python train.py --n_layer=21 --d_model=64 --n_head=2 --n_kv_head=2 --head_dim=32 --d_mlp=256 --vocab_size=1588 --activation="tanh_gelu" --norm="layernorm" --norm_place="pre" --norm_eps=1e-06 --positions="learned+rope" --rope_base=10000.0 --rope_fraction=1.0 --qk_norm=false --attn_scale=0.177 --bias="all" --tie_embeddings=true --parallel_block=false --init="normal" --init_std_qkv=0.0625 --init_std_o=0.00963 --init_std_up=0.0625 --init_std_down=0.00963 --optimizer="muon_variant" --lr=0.00792 --lr_mult_o=1.5 --beta1=0.93 --lr_head=0.00916 --warmup_steps=200 --schedule="wsd" --decay_fraction=1.0 --decay_shape="linear" --final_lr_fraction=0.1 --batch_tokens=[8192, 16384, 32768] --seq_len=256 --doc_mask=true --train_tokens=102200000 --steps=6563 --dataset="wikipedia_en"
Each number is 500 + 25 x the weight over the matrix's rms, rounded and kept within 0 to 999. Layers, rows and columns count from 0. Numbers have three digits each.

# layer 16 MLP down (transposed), 256x64, rms 0.0764, rows 174-223, columns 0-63
504492436464500520500472519501494496518505488472574516527490486470509494482498483473507549479451444512484495495498528530432536487445490517502545543487469506524525528484567519439493532519520517
531499478488492479494506543477455457526482473522475529515482492477512480505481506498509540455483516525475570465525475492484526492509478495539505535473497457523516506532530509518513546513478479
520503495512492503526554506497541462471488473483489562480475503481525465538523439469496525520499523489547445510480482498515542507529495491508497477513445480462520526486479533469489509533531480
480492527478501443521504545482496483528477492493507506527487539514464526424526514514533502520475491469474513479474510517476480518473502548486501480469470477493514491529493505515523530530525534
486494536525488514500531481496495509480473566555517479507508485487507508495488511473507538503500548501473474495529502487494510490495491505471463501497466502480486507460497520480538525495533480
560477473546494506475512543501540466515514455494466551459502483470506517490486531548509454515456494459535514506506517536492524457475541470490470483514502450505493516517509492479513466514492519
495519460508514502463538479492466496485530490481417510505512548516474523526485465553457494495442478512499494528500459480484526495551514479431515513521538499518573498523497502513499490515515499
499497519501522473500470520513464463491515478494493467542512498471499542497508513501515520539467506505557554494465499495497525458519462500456507489530560487501465485504499526508501463460517489
510510508471518464503465492486502529482527498485542492472505488508515546482490483458540537492492494473501477486463504531511496482507549542497530493501488504547517490468486447495455534525500481
539478512498506458475509514504494497509520527520477454510470512456493432539533447496521517568474485478463540525545478508496491480480564533504539469513515514523496471540512500481471526481483457
544475505530474465488501506494461469462478530552495480483490461499520510495455471456523551464527449521516492527482522506534502512489495503496520489487509476544539503542531501506498479540502493
483505492477483476501490462503527508472487486494507511509487521487523503484495500525477510547471496505530503490482502468466538545496513488521510508498548519449518476503462493536513448483544534
512480505508513449511501509502515493505479523493491488497451482497546447499519538535494523497502508527480492504500463509517507512528465510459555517527519482496511477497475468501533502508461486
538500505458487508498531506447492536490522527465465503523513457542498499484460524513500505449530455501507513458547486520506478510495498532510502520467528494468505525512456511498520449536505501
489472470475483456503515497491504495491510483508470542503494510474515480486502533533493531525516515497504493471470524465487527513537507529567522521510528491504434503516469506518493477449493514
502501486490549511536540478474531538477536497446474494485503481511494481499506494505499468520521495479502489490501489445526457520529453522563492514566492460485531474482508498509500487470502506
503492442475465543489530461470482505453513514501529499509503497545499490527528549472520483502534534538499472498458498491515501486452475518532511514461514496529530492488472501488485509477528482
522519474480488513513531513471481516497506478503488509504503508492564457513485483493487508500506493499472537468501521500505533494503563496516496466516493489507482530478472521495509517509436500
438506528504444488529511455487496537513501514481533519518510482505497554529473501533483489486491475533450481482522552488524513545479462473512481524470465517526480498466522516511481483518515520
491456471467466524511484487508536521504474534517468460500515487502502489507445505516513495559488514459531493455502484518504520527498496485497526479516541578522511495478456492526500519504476482
475476488494452471500503502505505486518522545498507482490461514486524474478476512540546536473482503563497482495475479503495475499485509480523466491519567521494502553493500491471538518495503471
530486485504516483496493490512521446501486520553517475532485485451473455526509509495510508467511514481456494516508494474513508504520496497507518518493482540518477506516490505509524472501519485
497490489536469494543515542506520545511503465473526471483521520484446529537458495501503491489488481502526520456437492476466466516518495448511544508513549514474499516515508503501526523499498481
498498498495479521517472472495513496462501499536501486527521526500521488473498537480493500489483475539500482508518479466495512526481513498503485500477492546515474511515494466529562498461476517
479504463485508501503525541505527514477493529452477503483484508481509510455502466519472479492520479503531535521482512473485522491528523517504510475481512489480526485533502519521503471531485520
474486503536520484505492466503454514523463497494508475555511481534475484524514533488504458521515489508454502571458545517545511512473467515469506485491490501476471508471514484533513493510505496
470457505516485476514491508478470509534485501552532499536494455491504490531509526526499495495517499484499517499485465481526507452476480479474530513519520533483485477523469506550496464515533504
493516510470468507516515541453468517471501481491510518505515490578447534475487441543525539535514510481532520478497498488498503475484451514475500488475531463496507513478512538538487499533504468
464515481512517498541486488513556515517484443492535500507527488509470517499493508507477478473486517480499494509520481516494506509475536463488485515512520501473564486473476512473511496503517506
540513500480550482510493507497506511535456498506521503499531476476495457514492521492518508477489491464470468542481495544495496495470544480502490480540514467529464487507481519483512544483483502
523538522506506507487475484467506522515503493539489519482490462461476466558526499470506491518485498520515475523564524462505529504540484474482472465479517508503497534516505473542456504491464498
533526499485490475462513513467548489482492476513524562499504474498473504493520540539499482483527508496520477536483524499512494517529495520482473512486502463501503513481535495540426471478469483
442472501545523532496495560548466476485490470527470502524475504493524478508499494503542508553438522499465520481494487479466524461537513537500516475514516495482481499545500479503450499481522512
474490520515511510526547490497487500512506532534511499506502473537478490467489495479501529528523538521477532488447455484494456483482500507487496487490491541519523479485488467492485515517531501
473496459509507495501488495503492477490477512483515486537503541476510534453513531500490512494558507511493523480508500452476510531491473493525494530494512478486511493474521489555500501481461491
488517552501512500479508497501497539484495508484462495478502504467522490534530486500474476478515505481515520523528498490538489493512523485496498486488526469501501506524484477487548467493523494
504467489462495520484515480512483514535499488527489501497473469431503484524484528518492462496562493475457495515495438482521476524511541479462515497560531536518513479509528503525503503465531516
535487527530490491492498500486493544518495480514494529505479458488531476517489466502499481526498507506493487519509473553565486503472507491524519495506506527477507545517476451423525459478484490
480481454518535476526503501540478491501502477476485528493498514547493517501554489512490447584502521502479479508489479493492493499506466513503498483521469517505484498509514478545495471498491486
478521480464516470507501511492486502496502481512490569484532529505516487516489463508505487530507497476489476538514497498494517480537494531495503480530500461526477511504515479481502510468523470
513501533563535487469533437465479534519478530519535474530508473512485515509512537521491471480474487488496502533522502444485474502500481522502448529520500508503494490491454443504480505514525517
472456539438480516527499520519497499510512520567528476471512485538469505458477495509498488462537502474515529526511523475488429500488499487509531516471486506490499518468520489532493489516525504
492507509508524530481482497489504470505495499536521458519520516468495498466491544522508483519488483489443523507479482515476479486477511535486464467505491499507487510528486523531478485523541547
526548503527490496487512469496448504541496499529480509475493491478515500465491535527508483499497531497494483534502490479532504462454487480465508438537505517535516529503474529482512468509509511
486476495483485488473464500505508533487545512480518525518454527505543497477504499518555462500495520510550462535508495540490476472532516464486512489491510445483515509498482486505494481472523504
524526554466493477540494490492488524532523553509484485499479454497478478474482517508455513494539524511511516498505505495514506477523496492514511497458505543501496492453514457489510499483482486
494465536486519472512535485471484453529495489488489517523499495519501515451516511500496516512472527484532495448505497519455494454502497462555478515530482486481535486481550546520483506499498570
512454489522503586458481498528510506534529473486532460508504485496527441524512494497478509513521525501499470528453489531467484505487497505500459460507507488526485505490511496507519507500478492
497511497506533487501483497514485487513506492489517483502491505503513503475519531500509523468475496484514500520479550475530520484518497432469478517512478498468511534472454549487515551495510487
477517509484482507494549480478518525505513477536493494533470511499459475501488498488528502543488504492476451571488514472459469511504509488479514506465520485491535503525536508497499510480547488
# layer 16 MLP up, 256x64, rms 0.269, rows 175-224, columns 0-63
533480526507484478472509445558537536502477513485484491546526523515462524498529488523502484480490514485494463520490492540466485474515544481514479440505503508477488494494511523474525431514516540
497521488469543481529491514502478521488493501484501444538501499522462493469470470484527485512524519529462512455491515529522483509468475511474530524492521541506497502475519515512486488461469565
536502476497477480515462505494502512507510461513516514521473507480506490519467503493491523510487535540508540550534475476516484468500528498495513514502532476496508515462539490441471468558458471
484497468476508484514509534493506479488538441443532516527518530504522498511482486495470447504501485505570525511517503488483510477557504478494510491472514506521480528516510507504477501483485474
446522469518477530489499529511484472523491463518550488545487529550519505511476479481477465520498485510476513515471510520530524523555497518491533489485507529511470495476487494488461461462556486
533507489480532507490519481531516512471467503525489472527523513507446470485544494509481430516430483501517479524484485500521463500524515529488562493500504477482498526518518521525493557448549436
485487530505474517533452526492475502535486506493528494512500476495488526515538518480516492479498443539508533430556509511503474541464545482470483479500527462524510504453499526481492484519487510
477529444540509506469562503494523495477480493477496510510503513519544500464497474514516483486436488473549473467538493527488503520503538488494500480508528456539516489514518492504534490511456472
501539521487499493501479520501518544521508506490575460493450496484524495501530464514534490471506540494492509535557520512491470482499517478519556522474498437504466503495496451498531477466451462
480486495496501549496481495530517551503478508502481543516486510503484473490517490514514480568477517504490518519507498457486507503496496481512496511473460513509481478482480542509496539491461496
484455497519519532500469527492509522502510558525530512514500493522520480483489485485492494512490486477493437509483517537491517451511497527424507520502483470510493510482535527492474526538482501
502509548479526462484486549513484512480495538517513455475503483510466459457493536522463525531491479466529527449510474482505478448511482470516546538532504476502514501510499504494535508505495544
452509517473520488484525491448510497467502531490436525514495510500537489505448486510461488527522483526533499460538482487550487526525523537483479547499509479493494484473530508463527492484465488
531511506502541531516533464518501485484475517455494456511491511560502494495514476489551458529505512528506500509511491507498465469464504508491486435501516482505500504524491527517503513488475486
511451472458540505516495495521463525482484497524526504496487468481481519491493525521497557500487486503504540552545476502472459495553492555494536525489486457492521477464520471487482490482529483
501497533497530487516490482515499486510508526461493501478505514463524528470474475492524465491482477481522538496533521489519491498484557476463520497478487505451443510521532455525531495510509524
459484548480525451481487484517487473477468452504497460530528532508487538497474507519531503536513525488515509544510466485482476505494468499513516521505485500467471523530528520512479467505508514
525496458539506496492517544541518454526497483515508531501504508475493479508474486477479517502479539493508469492531462533512457500552501515492535498447486473505529508487525438496510494502515484
528494540505501448525483538493490457480519471490524492507477526541502503458512518495481520539516529508532517458540501498538473506500481501476500479528493450455490493467536518511491513482494481
486514492509494475534497510482479529519486506501466510507518542508482489506507494504473445498498484485468475511506531505527492528545510532463568505466474456477538475525476523529491510472518503
490522502533505504548481514479485509476473468478463479487461550488495535508515497483473499486503499499497492521522484503495459471516517531519509539562507469487520497471514514501504474479501494
518533480482524473537558503499517513501556470492483530484509500514502518477515512485510479496503521521484497515459490516468532496476487508516538507486442508462449513453526500516490475490462447
496536524478509460455486512531560540523480515495525522469500502532521488490486474528475499496539534460508480474481491494508508485484522488500526506524511459534465525487512511488463511466530457
499480502525485467492503471493529486518497485515513506494485512497466528529501518507549510500466516514509487490517494463492458512496544492508504499520532508509458474496489506471488544551470522
525524474508480496511554529514515491523514507499487500510488470511447508497489448469499540484505554527468515537495484527469513513521498468519465495501482508537496513499556508462464450487477466
465478489475560456486513462499487491496505481510510521498480530520511524515463502480464532524496517497471496478526509487470486477479538559489485505473464511493526520550496526479496521491534493
506547493522522506517485530500525473571528554510481455502513437455476520562481486503503499491496486469501459529497492531501502498499530516446487476498495527471473492496484518478525456511484524
502564499476515463466551514504470524464502481494494495527465494498480522500546508463495493469509525522489524517516525493512521489484504560486504514519443494523489492496471504487470511506480496
461499471445507520457492509541500524482519514515445514534500574510513542498455525517492486498502511522516519457475489502461503482512492501506506499433518495484502482505536499485543455500547496
481494488492505499478506499506493511517545536488504464467495481533523525571465525461491485519526491536467462477531506498491471506509472518509525505515483456516487495541515502491529522469474494
525518524442493471427517537458473514482466506484552526467476523511482497494511517518494481474487526509499504524529510500506482473548488490504520531499538501527498487456496535482505515511480521
487542473513501529532513522513512514539536531468508490461453499533452498484530492425478456479490478537494491478500581498505488503524517490501507491526539514467459485511487497465473504528520513
495508482494512523487522493482502508506470433498509515501502522463513498495457522515501493493499484548479453506505526534501512476518533480485535470561517451514487468457512497484492530503497528
493505468478507474520529476520489510495473486483453498517472496508511481542522447473516480488514511463484478496502532541519519509529535486468518481499524521517513542530494519441524468461499490
528492484492522530485531504505464522500487514519491496484452506521491547499468504482445503524505524466512515476503477481440495553487493554487494493482488499529490504491485522518464494501554524
516483452437509511516506512502504499476483532511518503494457525496500549550509505552483505515479559518519488500460521485503508473494535488521503466468489481496494516476475520531503500519492495
514530484533533462499455533469490548498504488512523506522496456468473485512513515487525503505510496492467478472550531533549506482482460545494509502483489511496466471513536490494501496469453491
475521525502479500482494523511530497511494464512493494503505483449490491488477501458512498471470544513504500456468505533504507554478549539510451487487498431496523544502558549473471501495513492
505535486464526553473470501554484480498529474495471466512428501523525494504491534485500517472486518502455514475519479498473508514538522454492498523472496494514508506497521530488515497525510515
499533458484521502497509496537482496472509496465496521558462522497500545511481460507516518468493444557495531481522502545482481497509515540505507477491499525482491476492513523520503484482502468
455520535520493490511496511468507495502496468468520504508501493486505480553501483539458531472452472505502519467526479496553506482527515538463503518539515490516527478497478520464487461490470532
477493505498511494520521438460474518503478499507481544508523445482459489500473492538520525536495530509487466502511510492507522552541500510511490464485508470514488503499529525470490475521487527
523500538546517463509488523499473468484484475500518527485509508508453493471498519487488479489513492505473501490503487488536515544510550502541527521490490483467524515502461521492501493491501488
499520537531507477532515495501492525507513500439507495499507536521483509515479480530520480500458478502454491505515491478502456516510474500440518525493543511505452492543506493500536476479476531
476532501515525537453518481564492516545508463507495535518486486522501497461525505533492490491496496488454476494503527487464496500475537452464525491536486479478505496538474484539483482488538499
467507515464529498462483448492485520519468520539513515483503452455499480494475514529482518490538519498523493455522518536480495482543493524483496465546492519518498480529533579470494502479488460
458454519478508431538544501497508499471514519499483526501497512514476576497521524533490467488513507490507513484480470490508497489492485495492536541474503490455503512496519488495509507539485520
500531482491528547501501502472450529491497506537511483470502511514504487501515538515515533496491526494488511523534501470478510509490475491496480479490462481506497488437549519505478520471497556
501493525459493531480500522498536503509480518504540497479454495526449493477482460474480487508491483536483520511475481469524512519501562541519524500526509477489507513501513516523487503508512493
494482516492554506497480499474531492519510508551510524525483492525519455527502483511484466471484487461537517537470478501475506481495495493482513539474505482506521518483542493483484453536428504